Part of a small language model's weights.
Architecture: LayerNorm before each block, rotary positions, untied embeddings, attention and MLP in parallel.
Training: a variant of Muon for these matrices, 329M tokens, 10044 steps.
Each number is 128 + 32 x the weight over its row's rms, rounded and kept within 0 to 255. Layers, rows and columns count from 0. Numbers have three digits each. The size before them is the row's rms in percent of the matrix's.

# layer 16 attention key, 128x128, rms 0.125, rows 106-127, columns 0-63
109:157157120086168095160134113160131130092100150066088126178094129121111089187122121104130097105046137130151159143149156121050105127175109099161130162203147161103097119168125165160132135145169150
109:097113144105141101137119098088185110068109099160167160122053120115104179137109115145158125117108078122156139135157106121124098121148109189132166161095062189108126132109124096172150112165120121
108:083173133130149079138162146101085108161116190111102149091105088073149069097143127102156104110120118123110131137128115171182122125146124137119116103160172100118105163093101168147107149149204158
104:103149130137175111136118098140133087130104107152177106140173131175098094094151190060108131120137095122188108148148149181100131146087126127134138148125103175112103161142114087181052100094154134
103:132122103178150143162124138144098130162185124127149148100139081093155214104148078112128080063123127153137133167078142137125100097195115117136131195135178144115121143190123099102183132110094142
103:107084094048114155177118111142131137193090141129105128189138072110145132075142069141125082153136135134141156102151163079130138172104121149205168126120141113129163134174144128171108148165160102
111:137081152126117126146148148131118138153154160109144072172071135188124125131124169070102124124070174084171144150093098144164099122165129144149113099147085167108116140091120157119128102163148120
104:095107123208135152140150212141071189129164135138123199109152180069146097118093104096129123085128114112159086097147098126110171121126117136160177131118142127146154168153048157127089133092162085
107:122052107162082103131154088170134146155142146118131066115140180164108182115141088182146158165087103137161134096075180153092081123094070086112087115172137122150133144130109169137131141111086123
105:083081112119160144132132106103137178146103139239106150124131097115109158126107155094098128090147081127187147089135073109156153149160123157127139086156137073108100078134108139103189111134131168
108:128146131148098166184141171156073129114101145071196124114112127107116085104153106140110132143158174123159105146184154151153139084143108122097145143096153142158113078130170164082099134138119101
106:100125128115191074116101104137135112179092080110136125105145140093165166128097116101120176111095149078113140097154117135103110124139110071169145101106115096117129099202144122090118139116107161
116:126093146115127112122058153196150132092174116090117154082093112123097079108105143112095066162149141184136089117122111149120141072098163149139100174141121119107123108137151100109139100090057135
104:180051138107135132140122110128133096156108170072154132069090092164081175092153121075119141127088095167086105080150085113141189125136136118125189145163135110094154119123151097145135128097156163
106:145139098143113126142124162181144070133175123117118097141119166168191111141112190153148083108139103091115170151132100077114152096163113173138114189076108106092107098185138081155129126090184149
107:131134104156136112146170149144135147102107105049140093141181153145157147180082124146131109119135165115141080145132122120126118173077102159094106150134124167077152072137130063083123108139154191
108:128142095166074099162126125155108139151133146095132146136089090126143141109080147052117144076116119137114164119121178109193152161118044131125116093078206202180138146123134112180121093121147096
112:161216132142161076092147154109084185128111132139108095137096115159144119084095134166165126091108101148139106160176122126123100076133126109129103103105103184116143122157131193169180154077133128
110:149103110138170100151097137086043100078135082137149173144120169225087085112165136119038144152123103169157147113128127141122135135132137118151134150137126102127113128099132105128173144190135130
111:145188144115081148173209174106157163167159069116111119131126093185148114100099167131132121141083132113112103055151179071089115100084162106150157102145179139147132143108148083152111106134099172
108:177122183128133171102119155102126117141103100129103117139095088177114121130130117079110160120152111105080099071077120156108092092098097128079139176120175164095120159122114140190192121162176099
114:144117090112128115125148140163099068118112142114165125144195086162081115165123156143159156099158176125114161117129093085187108121137115114132140200150158091151167145060080173146104126195064111
# layer 16 attention query, 128x128, rms 0.119, rows 107-127, columns 0-63
114:137159100185157076118123132094084114080118131185145165111055144112182081161107130120142101145142133133137141127079080127141121154196109129154100053138142145094098098164129136126167128174105112
105:073189121105121136121108105137103132129107187148103135099110110089187084122199162123146059109097110143118122109108192108151123157106198103124105150086159059105105150152105148102140135122189124
110:109161118148152122066133051145159092151156148164126148066082081181086149071159129136156158065174109120190123150118232108105126163095054124067095100150106119098157137183113110147044128128151081
103:153070093119144115137173110143154083152120091096142184137168103162158127130150079140120123123112086100182109180106132134125085081202115095164123170134129187138107177159156107094164104117150066
108:169160113169144118145132185146114141176124153167112118128174124071124164137098137088133054097177101135136083119128168170171149130113149118136136106101164143156149119115107108151074163145182148
112:156076110130157110130115158096182150149177145127169084158134095100170102085145102122111120106156129132099140107068135163140102167084157157151150183121177119066058129123172108104149068128139098
108:159046065107167116139114135143133085148125098167079173123097116114174135146114174123185073079091155117149101117145150172103148159090069148078131149169128166136113110104065110083133177118136143
113:157097146130124084143134128158114123128053136111097112103130160135094141108162109146143093152136114167136172137089146137181140099077101128116127134133100085108092151081138123132178095166112135
108:116098057126163161089139101180084147138081090164179146166119108136103129077147177092146169064097073099132129126118105139142103173162103082140130134085148156151076103157080128151153126119136173
107:133160100096085160164140145147130085112108124138186101096146168126124132119157120084108172137195131161077118099161163118104120063093097136132169095162101131129136113177112153083132135158143102
107:116132126142132112123060119132139097153051132181116118157148115103100164088121119154100167135128146127111149129126177147201131075121159083151070109185139090131160142101155125130205125136082162
113:127122158125087093097110153185101136109133208080175151095103112142091158119130105124113134125097130127157121125175154149053109124187179137113130126120067118140105142158075163107156062163122200
105:150067146147102166091150122124088161124136098152174112110137123049064120200073071134176094079123117136106114167166133079143092143095103091154100144140110114130162144176092146168109109221144093
105:155142135133068123079135137152183045149160121175091119114104143067170118143125165157129152143186133155126115147126099083153147065138127174089115120130152199147146148116138113125148081085149152
105:117138184122168156113145114127112171101113107131142104106199161081138150134153141107078093152164165135169142083125074126128097161156148121097129112123067173054127097128127069109168108102091155
114:122113145094152140149141143100115108122142148085073139100091158136168121132145125160153111161156091091086171131158164179132123128160090105175058113050108131090158127138123071133144173142118112
109:162193152129081122163083146138121090174097101076183125141157204165138161112161109193116111098172111099108138039133122125117146171096082118089145106086128179119132112155155167097131143182181136
111:119151042122130077162068188113184226092117155161093094102066092177092124146166099169112137101171188177163122108138100124090111124111164137128147131094134125141135047119154127109134157149162179
115:089134137149109116151156190118102153133137096186119160117122090142087148142117107127192105121187108117103184097093105151131143116184173147126113090137157118141197086079146106081129087158134071
109:128133104110165163144160127095159063123094106116157166082173094109143132110090157170136108180194173134110120140160110151138092124135119179086154079130165063119062146084092150110103176052177153
109:137109069120153144113136128148134134075102120086127152161126098000081143150133112165105178153143169143108111083157146108160181132137128102112119161130126114095149113178134170099154176156153135
# layer 16 attention value, 128x128, rms 0.137, rows 96-127, columns 0-63
111:090155083125167162154117161109124114110129155119145117121125127171123149103083169149136083141131117179134190139160141137079161131094151196110150169111112137176123151051045110133147106132146163
111:116140153138118145117171141133095135147137160199095158060134195135088110137116094155100093156119153109064154143145141175133124148164128113147093113175083103136140048143115042173138157109142165
111:156126100137133118102084140131118102101137138053140164090152142126201134098080139145158182188129187128129170163118071121099087174082132147151094102173130122079140106152134141157123099163089175
108:128140133072145126122180145127183118088183138137193148139135192158118172122130131130128117175120071051123128130177080144132116146165151136186140092116163067068133097096086151117151133180151069
109:131161078094113163134106119099108155104159152141151130162128092136116120126052163113129143081145148066110125108148108106080153154092171133102105084130176136177170099141132142152178103144132033
108:173143078145179089111151111162122145095157156083095139123183120085116125186079114161121166139114084116115145186087172118143153094130194101153149118110122181164076100100144143151160079164165142
112:075149138125150200155107138071158094116102128139096083155179161116171121150103113145175119124124148101163055116141124172108124145196132085139171121175107128135067084156089149181119159096133102
106:182156132123147134132143125096109122192078111121166042095109136127191148084101145135149115107105171200081100173096148121133151147120137138069106081127129123146164105112108099123122159122069144
114:081180151114125163154061150111140135135180170120120122145150124140136121138136114122106114137137100174146135144127136157079134125156100064151227134189155140099246128109073169087164108094130143
108:162153068136142127088109126121198104084056106147121129104168187120057109072118163160133124110075118103098111107112135123158179151123135170122166125131136188136214107132143121109129148163157111
106:089105057136102100104094152093190162168148171133136134117106052108089133122091176165131175140148113108140120180172135107138138100125120109027130171163139176100129088158097124093102135111146082
106:150171129098131150180088120133100196174161096163152153181121195112097104086173112120141146110096114113134141066123140107111106098092101118078095166101131146036101116160126135157132092110120131
107:141211124118106102110079118137091125105155161154160098149127066088057128120125150096116150170162174126083154093120095089145106139178154133138160137158140187057136127136121139048107139117155115
110:154149114116098160118130163086081167147132156195161118091127047141133087169072076157155171102065117158184110082153152181138122138102102194150163098111135114131143087166097146134127172076134132
107:087153177182138094124088137128150120063206101180137109104123126100075117122209125144147113116150134119127162176180114105090205127118072120163185056109160106141125209147147172114138117089085096
105:087060162119147146143166110121130096141154094122154162111186156062120104075101078142206131155126161158154113138082107158104147156170151157135121131139062178111183166126115185082123102180086141
110:124123115114163149091101148159158088186121165104097146121149114128090152146158064086110142114115055147122148154142105129096123085133103135132064119156073162140122168099127087194114063178089155
108:139144149149178094160163087021069119126109105170115140109100127139139163094083142088123124228182131131136136173166083121156126080127129116155156138130126115161127101133114167123088143165101161
111:174124097099080091059128136126086135121152150123125139153146175137115148114164049081120152092153107123081138148113078176120074174130150122121184136082138193141168158153122160153126140072131186
110:081138158122103067135127191142100156087082142128140055136173110126159177135154088126137106163163101137105129125124103161138095134102145136137106169207151109155109154186119125140118093214152103
111:154138111083161136128068155067126076094117146130155140108167121141115117067158117160130125141102114193099192070124204162120168146171148099057121158069150129153058109168142104121128103127106086
116:128129114158109121091128147129095135157179160109137166171192108105162109147100212147131130158098169160145151110136090094110102092107094179112119141116131101139114104200156151164055141116140117
104:091106090084167085126120180069087173105170068121083127144210107138105099185156126135101129122109160113050153152109091120120155111136102188088068120085111144117191114096094134139146118104116113
110:168098090097119164076176138082144153160108104117055120128136174128121120124100156088180079193087145112144115126090109131129107130161140163147154180097147125146105128114204120114177152075123116
113:133153099187102146106150126134078122095034162129118110134112112098124119109118143180141113120170109095117151164143124150070127105190155080149109114016144112100177202130160162115094073144119181
111:120115166091117088095090079089123111144099094104157132141148036101089095122111131123097129167135077126138124216149138134131111136171132136163077075128104110133172133130114051095160165133181113
109:124102153157156108123092168145181086174187146179122125194121106123114120095123139114153203123120142197085144111118104102097174085105147141181137080072071114086140122149135114103088129140131113
107:130136093129196125120162075098131178093102122104121137125087159089145125101122141129134095127117189159121166137152154021093157137138120153150162144136103165124152174217084140185132091165121116
101:044124136167174127175139094121150087098147214127064123081162196132097139144129108101126162073176089109092136129087141094083094178161108151094141180119156084127090055127135099094169130168092121
106:103183104141085091146147120117114125116149109114102143213157116106144150108086114130100102121133151149098120101086086177109230132072134079148170174145062191087090112092146092157139192147118153
111:089107140109094088107134164151124137108119185213072162093149091127117172121153181141144145177127198136147057138087102115085134191111172069074139108129135160086117160112136113159084112134116135
114:087124090149109192156092135124119129141161044147111120105158104150137098111182108072154158190137096109166187182077164086114160149142105107060143049101120128175149058111151170134147119167163155
# layer 16 attention output (transposed), 128x128, rms 0.416, rows 96-127, columns 0-63
115:132114112102176222112144075142149128104097103162149128131061108121097143164177131092139166050193079109151170128124131041153189157165157068122138145142131128097139166168158138176131143097149156
116:086144129147104191083119163171155034034144093041154115094119106119151125121109116058094132110155147139090121115133137144133120109139138132079131106119119131131163122202126192095168110159136110
111:110080170136088151169112130162195078151144122164115121093152134149099139156191082094144120120148123136089122141090159140163119191155132154147150104156120116150094091115181133130082141111134102
107:123154104199164122153110131138127122136093143110120083171092163098090143139127045167079139095106113190088126150130145131092115084124112170130057170111110149097155106124133135089169178097145124
101:150118133093119136051172147156149073143177150140116121121132151100135115107177159159136128134092099136076073115081180088093086122101125171149137166127138153096108130106127128149089159172212131
108:144125103173175177090113125176154158132103138157149127137146158170092163194160154203159083120074146156085121156169066089049174138112098146103081165117117152087126098141184086086106074062103126
112:131149100127099138142150133141102169134167084104182147121102126072130120195057124080051099139164159168125117142223145106148097172088088118137113140176173100115186089086126183139141152156074120
105:110124160174128126183102086144157111053137122083142092150145098175140143116169161159113206110158172129152083145178153114075123197140111089060172092142165118065132106103112120116130149147161148
116:196144099101128092114133121083122149140115083142114124123078117139116088111128135143125113099127099160133160185151123058173072113134113132150127174143115131115145113097162105187107123149081109
111:101126148092160144104188110047106104157130143119092138123119121102176169155136124107111161095069110120187157188136091124135114107130112128072068135102093160116117097158133159147115138123161095
105:149105133109160076100207083154095144145106082137030122116092141172114129144141150066142050160201143095136135118141100105132089084086146101144070066116107098142118121155173129113142178134121173
102:161102132110099113178165195172094095100157109102136169069179021174149167131109145148136110105143103131123130136146146119106117143140144111196152125141062137150105132154188116141132158168181143
105:100140136097151112166095118130058126150198156142083152066135102141156129177099086184160125156123147170108070187099148162142128116102203128108106091107125107127142111153109135157100131149119111
109:099119173091111093115156122098069114129114138144133110144042103079130114120151141161105120114098109094071150085096100106132149168145136128130118146181146095138072105112121182094124146230112127
105:107157144165204088090075069113134178088127140133116109100080134175215131154061114108122163132101092136149094115111145139147109121121135129153084093164130079128102093061144123138131183090168152
108:151089028087136140174112130112145152144125111131086159136210091182080165139138099077159102095102196100109137129147140140190147155154119091151169100132106122122070109114148096179105128072076177
110:124100166164094184111143138133099103073105141094143151080161160135131113092142134165115190158136166106097102127191098117140128123138158060129169188147134087101125106114155152077103063117096125
113:066180156146128129088154209120128133132093156108094139163134116200132105102132161182099172137095117151100138111104124123123161115117164143104084118131087096091136214083152121154156084125142132
115:082132097117065152159134149117141142095132140114052111219164179157143101121145155168206159110147111154120148130158168128118183113080177145122095095188136153113100118151121107141072101127055090
115:149068157137125121104084147130162065075136125086092138112079127211191075125109142163108114101163145051126139110141131143135170135129131155125167111145100123176138079101085118131106084116063097
111:122084144164149134107111129182110080204123141116126090118107102062114113126084138088136125136095141151132095181132078062106128146097152139140089103115091173138131170114102128123151124102145219
118:141102120106139087099170116140120125073131095148058096107173095161096159173154055140115122124107172105161099137094110174113079137116152112115210110126103128166141132102102182115128173130122160
102:125170187065149206120138119144095106115090199078126138101086109149152153127162112133131137152131105154141100122100065129144069147129141096163111136176112086203121104152097160167106141153126139
112:108113183084150136163135120161141124109098127112142145151118080096079137081100153149127106095079108144181126113128147105121085136128104136143152064186140142094211125143080128113104134073107094
117:111076170095173146170101168079155141097133135204139099153076153182125189146092166151116170135090153145184144106123078114143126124139106165110104160126125072152121133182148142116151123170096169
115:147128130129137170122140164100047127134089121147088091117082164108134113126128172094116114123155155076153123095142132150105135062123155154142130107117097161066112109069156158156119111129139158
112:129172108074169095118152148193187083197162161177128131117106136115146157116156097137156107101052126132095121135147112160165108129156130094108158123127167098078120093124123170113126126096160182
110:137108142080103123147144110130140064140110151133177151128108137106138149160108142143180104079122175082116165149098105166182139119156115161158070132145124119122126157133098117134141120109170114
107:192134160140082141080132153086164153086156128099131137131124130067084173129105102206120155116120153160106133140151100132144151091182138115156115196115089118141155160101167163156114142144117114
103:137180077118153158192161200175183127138159136146088198130061085133122137093117120103124138094117124092143086117138096127089150148172150168159119104161178083177135129115123170138080110134172172
116:156193121113149162185160152128124099157112104054132079100157123156129137138139118155140100130134127096100114131109128112099130144127159178162156093151180149115077117115111115135121089138047096
115:130165141159152087115164154109082150153121145102135114162012148160114114095130120072128136136123137128105107071165110165111111063150129117162162149089089158082062149146115114190144158084104153
# layer 16 MLP up, 512x128, rms 0.189, rows 0-53, columns 0-63
101:149083143143116087105131134150070141141101111142134152136164143116144159150080149104121049111171142111131100157059095188180129084109174075075187180094119143134095137161138199075138107147113119
099:145176123123062185131125141158094192125090131172173183148155074149142118129080103203109149081137104103151061176106147122127107082112153142153081150144150177118130074161080110170157146090158158
100:150164146100117144083155139158164104125098136162120083141141145127124076068063163116095123096065162103147079175170104129129116220131134153131116127084104089148129127096129193208133113137109147
101:120135145185120103111105121140147137135158099138078050192149134151058142129095118127149138116184137126124146143119105136076141085112168123148146150147107164083114199152087114108070118138128217
104:147129076141135093101073102163136123108143173149090212138130086157103108100105134136155148221102179140119155160086126145095129195135098142087161109063147082145102134081103122138132104158137100
107:135172142128125138146119114165082091104158121214185191135149185111092085155129094115196116157136137086142152070130165134153122127130110111107097109110148141091181127125157094109090156099065121
095:079104136181141140152125144122115118076000133111116141051137104112161149109196115107116131121142198117121130173131153140155089130137153095084148131118048101166202145208130086121110160131122110
099:143159118091178111186121132158142115102185122106151111143136158133082101160142114096143096148080033119114165160091106171170138105074154177157153095085124134150139092090140096073104133082096145
094:148058158143148137116119121108143099141145068132204121144177095081125133210129165156113094121085133154155140134148110143127177113075123112131105139097097160117201135169095158118141100164108097
100:107165143095110128123074132153096147131140126093109148150122117140080150137161079093070167136139143154127143145076156158107146133068168165109077135129145066146109109146106125062118072142096167
093:134156195127138122148121160114138070133130144145146069054087124140119115195165081083147140119100126097082135081119148073099089166173135088161136138077091159107117147112100073114154148069150146
096:216153059104139091121152118129144122114190119144070169102138175069108124146087152147147114129120129114109186173177154057108167149101115114144132153110151163124107093120113186124076167144116109
102:124137112087148141099112122126121111122118131156160111210119094133210118121112128130170153097125118139059117124143083138162092161219141175021108107078199132120174103159081140138157150106082164
105:111088123088131152127110162135017120128147129146093079093087173178136150152161126142161098109160122048174211082169139126124105120093101118142143137120130124146066166111129164193094138149109152
103:124167098155120160105130129131129125068079144108122175157114130099130115144127123191147135114151107162140127149143099181144135167131124152141049098058137195151162099126128131092132202142152138
110:109106098163149121124150121090102236119096151088147124085155161165125118108148119117150072156144119092081112092075167146110175095146101191077123126119109161177195133109119155110145100135151146
098:051107170137107092112124136146121068125138176182146101193130084086079105160148122128105077158126146123094184141114156147172124174012189102119142101162194109142143136154170139139099174188114078
105:099136141166132089164123102163181095119194144130190117102190084121087177131121140137151151162123125107129108154089147085110123103133155150073143117117140134136126140139120139120095132183100120
100:175146117173143156105165140168101088115099162141172121087050086135115138153092156110149177094106142124113136194204104186109162170096127097096117093077156167117073131141065099146142115115161141
106:113144070072128182132143160160138173064135193100080137102147076115173138120105146139161082130117145071097115114134133165091096132115177130144129111128098083131152138143171071126085149184059136
103:151107147108088094129202117179166099117137093160168178096094113144179113100129107100155129111174152079094131070160134137088092103133153111117132141118128144079120104123110103126085126126089141
104:060147101146122100131155142137157134101116053153139110116156087156154108126135071147151142147106132120171119119095085155113142139139132193119133101080169064128128067180123145120123172108102165
099:145044128149172178165160147095161117167102131150122133134119164092123148140145113149120152115122176102101133115061077061098156159093112149157134155137083073194117152120119099156098133142105151
096:098146120118114099122133192139148162148078158184170125144126144074074126128123146086125078134159178134072101182158145086174100171153170135102165073104094143167137149082148106179117107098180181
103:126117163136068134147142168143080161122122172112147169096108094105174145079094160129134187175140158072193140199139120109136140147141106092060137134112106091207128157137113147129164115147115066
103:171183130108169159142100185167089151106153157163155176177074164154120046149098156136116141131120106137194154112103098126116123140073128178166102122146154178120164132140082144129161114159143141
096:118139130105074125132108129178149130133116129035140108186091118149153127169170121128083114122143083134148095183164168165115139093147141159084142132120175119090138159133088149081166164156144144
104:139147140150144153155111051045156103121072167145178123156138111132173188141159119140119110111128112155117092103119148141138230122078187108144141150114130089127113093104123112147099124128139122
106:158141145129129171130153167120136169139132148124119145104098093063133068131152122083132154156162143048108126199068167142083151147138123042131141157075099082117133132141123135142105150138098103
103:103146150116096175058140173100061160076142144127129091111076152172106120101082143186140126088143146141109089182077151148147150180144124211182128143117102107075116136114101130133074098096150108
094:079071105110113149126217128152074167119134166115097164113184087166152166201092136144152105123194128185141108119134114122160166080104128157171148152145136132122135124127065181099089123123122120
105:103122141128149130161128125174118098169195168079110133167110122126073105135127093128089164062065091124088117149164174146208105165178126086159129117146099121136071154089062115173123145125174119
100:103131119122139142146091131153136126165107120138112076126048208143128093121165129167143114126146168147181148145177082120160111184155098152123063154101122152094189141125114118082154129198076141
097:135088126103130107119188119136117157133192130117146130113166093162204157100104156189192137126096138139140109094163106163120124114142163134101053090077145113143186099096080194124187130122090137
097:130051132063153091140154105124149144111153129149113116054143153122122104103177090123151179132159154137077159154152183068123116154165119119164086169093169139148176156129106101083117214143161104
101:130102109124123116101138150169100136129118188104175153111119155122130165187114078081147158101114161123119149100136136135156152184161173039074103151093123096124156177146147077078173102116145169
097:141138133066116130159119130084105086120107102119142142138124136087174087152139153130108087098129123145098092146181196078169092158150183175145125157148108136130108073148184074152146153168083104
100:114093088137122103172093167125124093077080131189127109114157102103150145155156174142107120174139117124149154144114067138108128153132150131123078194156133120116153099170153167061110117125059210
103:091115173121101128142119193067129104149167095087136131088145123141125046111151133139190086163128092122053113183116157161075177184141081130130164111140164164102109166130121140102124149155115195
107:110089159153128099111124185158217181190150134126072154088135139159116106151118095083172063134147134124106103166145104137076113101148071130142168143123072150161139159121112173097186100117191166
105:131166162086121131128111086130145092130076143107125146102120165127111129106144088192143104154129118153097134141075103167141176125193103101104179111159111174212126110104052168089091137114131117
103:116127084151143122129185124191189159072085136109157111119063176128117162119108144141155153073126132175134131122147109136060199127141184163173095149145121097133088109085103166120148167163124132
104:152106125121170109100128172097105129110129114112157134135122107171076145109108143096149149130158119166052126139113099186133171134075077128103156126143081099121101149164097104124173172126103104
108:059062113218123095104118138174124103124104173109148125146179141150085177096121120131100139140139100074120080128173093183168093127137143156117122089129152201121074132124091132131114131120150129
103:121154082151193106076134148177143138085095143162146081055143061162135093157124127142122104089144109113078088145092143117115118097111070114201097134100147131094106140075121147150109152127124105
104:028159089158151140074151137133079130151105149114113158122091109128122140231143187152118134096123173147083113155109118136145106196179186137140070116133136140098135094126139126139119080142153092
100:098123145080135163129135221073122082147174084087119044160136187169123086171112087122093123114185117136126210173114088123076133135104209125131144167173103092116107123152116100159144163096181107
109:170054128158133103141105188132166162099101120080158108156137074166094086128121164153112108149157134120196176072134153180152115120130131087103117146143106092144093192169179125105169185129086074
101:126108114106125139123152144188108116084123144154076099103095112143111087149092091072116116053159163150119126094148114107146129122128139103173112145131064104059149066089177112167102087158199159
096:082127164156163107170147122151114116124137119135115084151111117143094162116124084112158131163133154104196123136144137126115098081125124080175133079096123096104097127185180066198131123142107144
101:130075132047143163109153129110071117099121152153123122135169159148150106114114098126194083129132130092181132121151129164125181151154148146105147157103115163080165170096118159139111129126094085
107:142108160097117100131104165126118163135143150127139077087112065138115163083161106126178088132099144153112106156136083171190138153145088105168162154173108128102155183097148160136141090114057067
099:153119156089150088134110137155130169123091083153145142139123123115181082095124081133136140122154151107098136160123148114123143136062136136139065152152136141220146135136083130098084114254130143
102:169142144155143155177108171176097144129111141134134105109137060085139103161205117132143118196111093100155087078179142132194122184135159118119167152178143155152172151149122152135126120105141116
# layer 16 MLP down (transposed), 512x128, rms 0.214, rows 0-52, columns 0-63
101:135168151119057178140131169066171124045121152168149120089110161121113114157106170175118158144131122218075149150054155089107156091083122100117128141132113134113113132107109093118125102098144173
094:125140142162065136087122165173152126135132113107121171168130101076150123107109071112160104117176163143090102185089167087216175139117097129158084164162115123128129189062133155172112131134130112
099:142102072140111216144104148067156126092088108121124154131128102224143118155139070083166115148126071121105151083100163141128149082140124142134140139177161152101136146082153091123121141192163106
103:141098112141070160140039102082146133095150142145127135056106130087113154073179093089140132093121139070101076134083158167099183131091135127113132134158130145103113163138152137180177118193099063
107:137114149185130127127114078148206125092127157111115194119124150141107150118118107129142108109124135123115177114177142061141126124196189067130133147162115146137153156129095124125151117134169149
098:151134084110152172129129099103146114179110143136101085163081086166181138137121119074093104127145119151138179112084079123158140114154149184148119148123132146145109125152152129196160099138125135
096:144144098110115094118151146074142145114208163149110123125104151126135077127111145119130138135123192120153083134161081144205110191097078124175106143148186126103088131078109188142161115171151089
095:161094098125129161134126134109113129099139128096137159127141132083166131152126140099121170104162188124133097169108137064151121171149050087134157137109196134152159169165121126141147141154083139
097:084143110167065108170122140169126149106120167121089135110136152184114115036138100103134121051150104142120145108124085138160133131169137146171184085108146115131052106140149147169130139071097157
103:141075148090143115068158093122118141118088149189155102178130068133074083144130132102097093130117132114118090107147145103102159094166129122189124101100102089155133179161157144172127141195093149
091:173137084188142134142131140111150150125130097168128181135132146086126099099111158115114149150153099129164178141155080100104160136092121127112086168118102092123163113153146189137092127137178120
098:120063231100105122127142159123122164149106129120198127124163096163102169061118145118105121177145072136146085087098131159138122095166168159096120149120199127071159106162136114103125095110102113
101:127137117113069145173144130118161138131137121170143195156096154103124135146177178155155177116134094171126045130088146131092149112107112080172140108161162161130121143169072090121128081148135158
100:062133111111154101106075152158120135139129170107176146112139132095157137108105156085110095103154113159171086150099099123177125113162173131165152141109171089153141087102171135141159086000106149
106:101129160096155140056118107135112132125129119168111097142160124009115142172120198208113123133098119099141125148135144089078121111143158103150174138174099077161141136192114118114142135101116169
101:129163161082190182134153116148110091073165172171080112162144122076118101179143106131122160072136114108117157138077145121108117130072103113158161101141142170117100110182124122102052164152101120
102:150120092118131206172127164139153119138070126120120157123189114050146087132145135176146100100101079133139098138176108136111118098167083122144143104089062152102114108073141151131155177107189162
105:128095096130143172174153115161118111157100097057115176156070163225144142129102097114125108138127186094107193125119132162143105166144103094144106072081085077149154134088100120101145165128100147
099:100080070163077141085097143170137163154160087126115143078199113128163083108135118060117109165121160126093157102090121111147147086079143136130104134111148080125144131164137072163140186167141083
103:167121168151126091143120062100140109102129153134157086121113164091148164113134101102121191087147112159160212119105117154130160175151158106128154127154119160118096100116092192117098134118113094
098:136122114161176095117174109196104177134128108104152162113134115165165136144132175091114069123120101082138157113103128157075096152137099079170149094170140093172153098116144171072164141125145128
098:096124094204127140175139161101129116126076092064101147102097119175087131135121166037118141146106172089106112101098142203086123133149125150046094151106159064162115110099166124105106078121148125
090:107119131111108085115054166150152174094119165087105154120125151116118112179090133087189154065140135122110132162154146151101161119107106107124131156087117224128147122120116153127124101095186102
101:168153134155099149109131110118143129108179103149077116134145121070183068144099136091166147105152091106148124140084112130102128110148147098123048110095108142125101145172111150087119133142237092
107:069135096084184081109123070145119103159127146137125090134148174170112134154170134109157101135112097147124127058106120121107108131126173139186151122162132188077138111112161123075153042112178174
099:175074067165130125142177121126164086160097115109106079143144172034131174082104129143133156137107159125078125130097085138110084119225096135115106131076099166092097128117138124177100175098149160
103:105081069145192183151152063088135170123121101147139056082164156145087151086127092068168119188122084091148159108076097139117120134099111135177094147121126097111150113100149079090142168172204113
110:127151156127110122158135176057126105107115141158057113078085116146110120150139111124174146119147138154175118220160147115124165149151120089123073110140125080180111122122156091175118203160133077
105:093135101095134132177103105166136110175123118126097118135125158255148139108162115000133097133139145197108134147145119094162117103050101156109081114130123122129153167092108130142155135112160109
095:095127089151203094132101110156108103116104169210135108159150123131143157141132138171101151096103096142173155166111169103133142207071100142120134133082149133110151200201137142092114120111126092
094:124187125128063089154057125090169150089131061092155093129113104117177113102204123107089141116102136146121118135160175123120078121162123141111136136093147157100109136132195126132158139129145125
105:191147081050143107125135138169194115156144065138143119048126160082117189091103106145175061151145143115104149096124176120080185098082153093100157153171140115130109137141128132086069148122141116
091:129164143124162157109096115110157157094089160075088156143150139114151151155114128079113156127136138154132198128119115115124149136156171113121087100109154061121134116117147134119125094121172141
095:121163119184150114102129090141123109137065059153101174125110172088134128116168110120050119152131124059111150101103134169195103160119089099109137151060098130095141152088060149128154122190124125
101:141144180142117137144149134127112139162143133108164113115088136143061066125115089134093126145132112133157107120156166176114106079110146148143140071140116135132118044091138135120103143152115157
103:116157178116143168106175151061164109068114090171093170117153113139153131137149148155124120170210093145133141108154103099084184116066144166180145127177132147123148086095099194125106142138079065
096:105183107097152176148125151089157099171111098072141077177140174100124137143145151146102147123101130099063114103085117145128189157090091076081064161145128084143102112164122111068120138146168176
096:178122176124150088147148103065095108131118184068095157141120161184104093113152135157136147099113122110137150170123125127165150152155074138085150126185110149122125144165143153149022158133150105
096:117091159087123080069121121113175126172138143108095105126117166075100146172133114129099129178127127144107163109076143143119157162091196118167124114132079134113104153152061155143080153129179121
109:068157130094106139185106127159108144115068108130163114133113101218165104139146220095110166164146127076154168102115101114133151115143105127108075130161153119147131124147108131125110141173083123
109:129134092135126091156177155154044145099146125144173160113140109155180153141125134050130161140126170078105202129156096131128085160131144137098075097121078116172126119127131097113107103118143133
108:190150097143129076091150152114121146110149172153116105133068196110165137087136122176218121098114134136127131114097136095136183126173138102111120131140075183169120116161135135185145167119156104
100:075127116141176119178179134161104093078146161113154123152144099132153162084139137082118126150157118125138083086058080054192185149140123150089111135145116142138216164140147122106098119115160111
108:076085078142134090111167122155095188111136224131113187100134164156162093139162143175160090146132132204082164134122152130155141115142125188120120108134126124129132076163120119117101144142162121
099:146056050158178112147127097107128187113159082113142143138128118117131116160163058113165138140070163183140196125178149131121120152168135168125109153102117134128161133169108109137145101112026131
107:163173053135126100128129139140162176153132124144074137111149152090142102088135098044140122132156115110162094046129150095099077124152134121146114156123183136128085107139136126117189140125048128
096:137163078134079072089085168129100147135143100157118125074106103109126121156144106132187120111182136096175134164125125153145141090223126107128065132084156185156138065074194159134117096153243135
098:132173082141102144155128120158146123185113120138159092075116062107160179111129092156149121143178117168106130159119208118115078190117055160124128096147106156167163201153117062118117087092089177
094:128138153164114219105136110152105095158164136112156111127169187164124101161160060087087119112159158119095152085158105098113105160131135117055176071149106144149137109087152122150115093141106142
096:109170124095098088089123150084105131065153151114149141147121135177153146095150171109159097134104148055079133080102066122118082126123148112076148152142103133078184177102106138151171105110158124
094:164122176167112150111139127074087134098112146127066103091148064209099126129099114165167162093142141191122090158164140155105120149113123158144066082140176147138107088174162061113145100090105151
104:196115134120126145076139118088143183086110125073065184155152162083130162224111125121086136079126068148161154106091128100136113128112128117133118158152091120139147107140111109142131110128156155
095:180169102167088087120119125080116068132158168124219134157133059127168100220158170127122132145073138146153207154122116190147101152104141113116165132130102150109117137112036184091128123147065067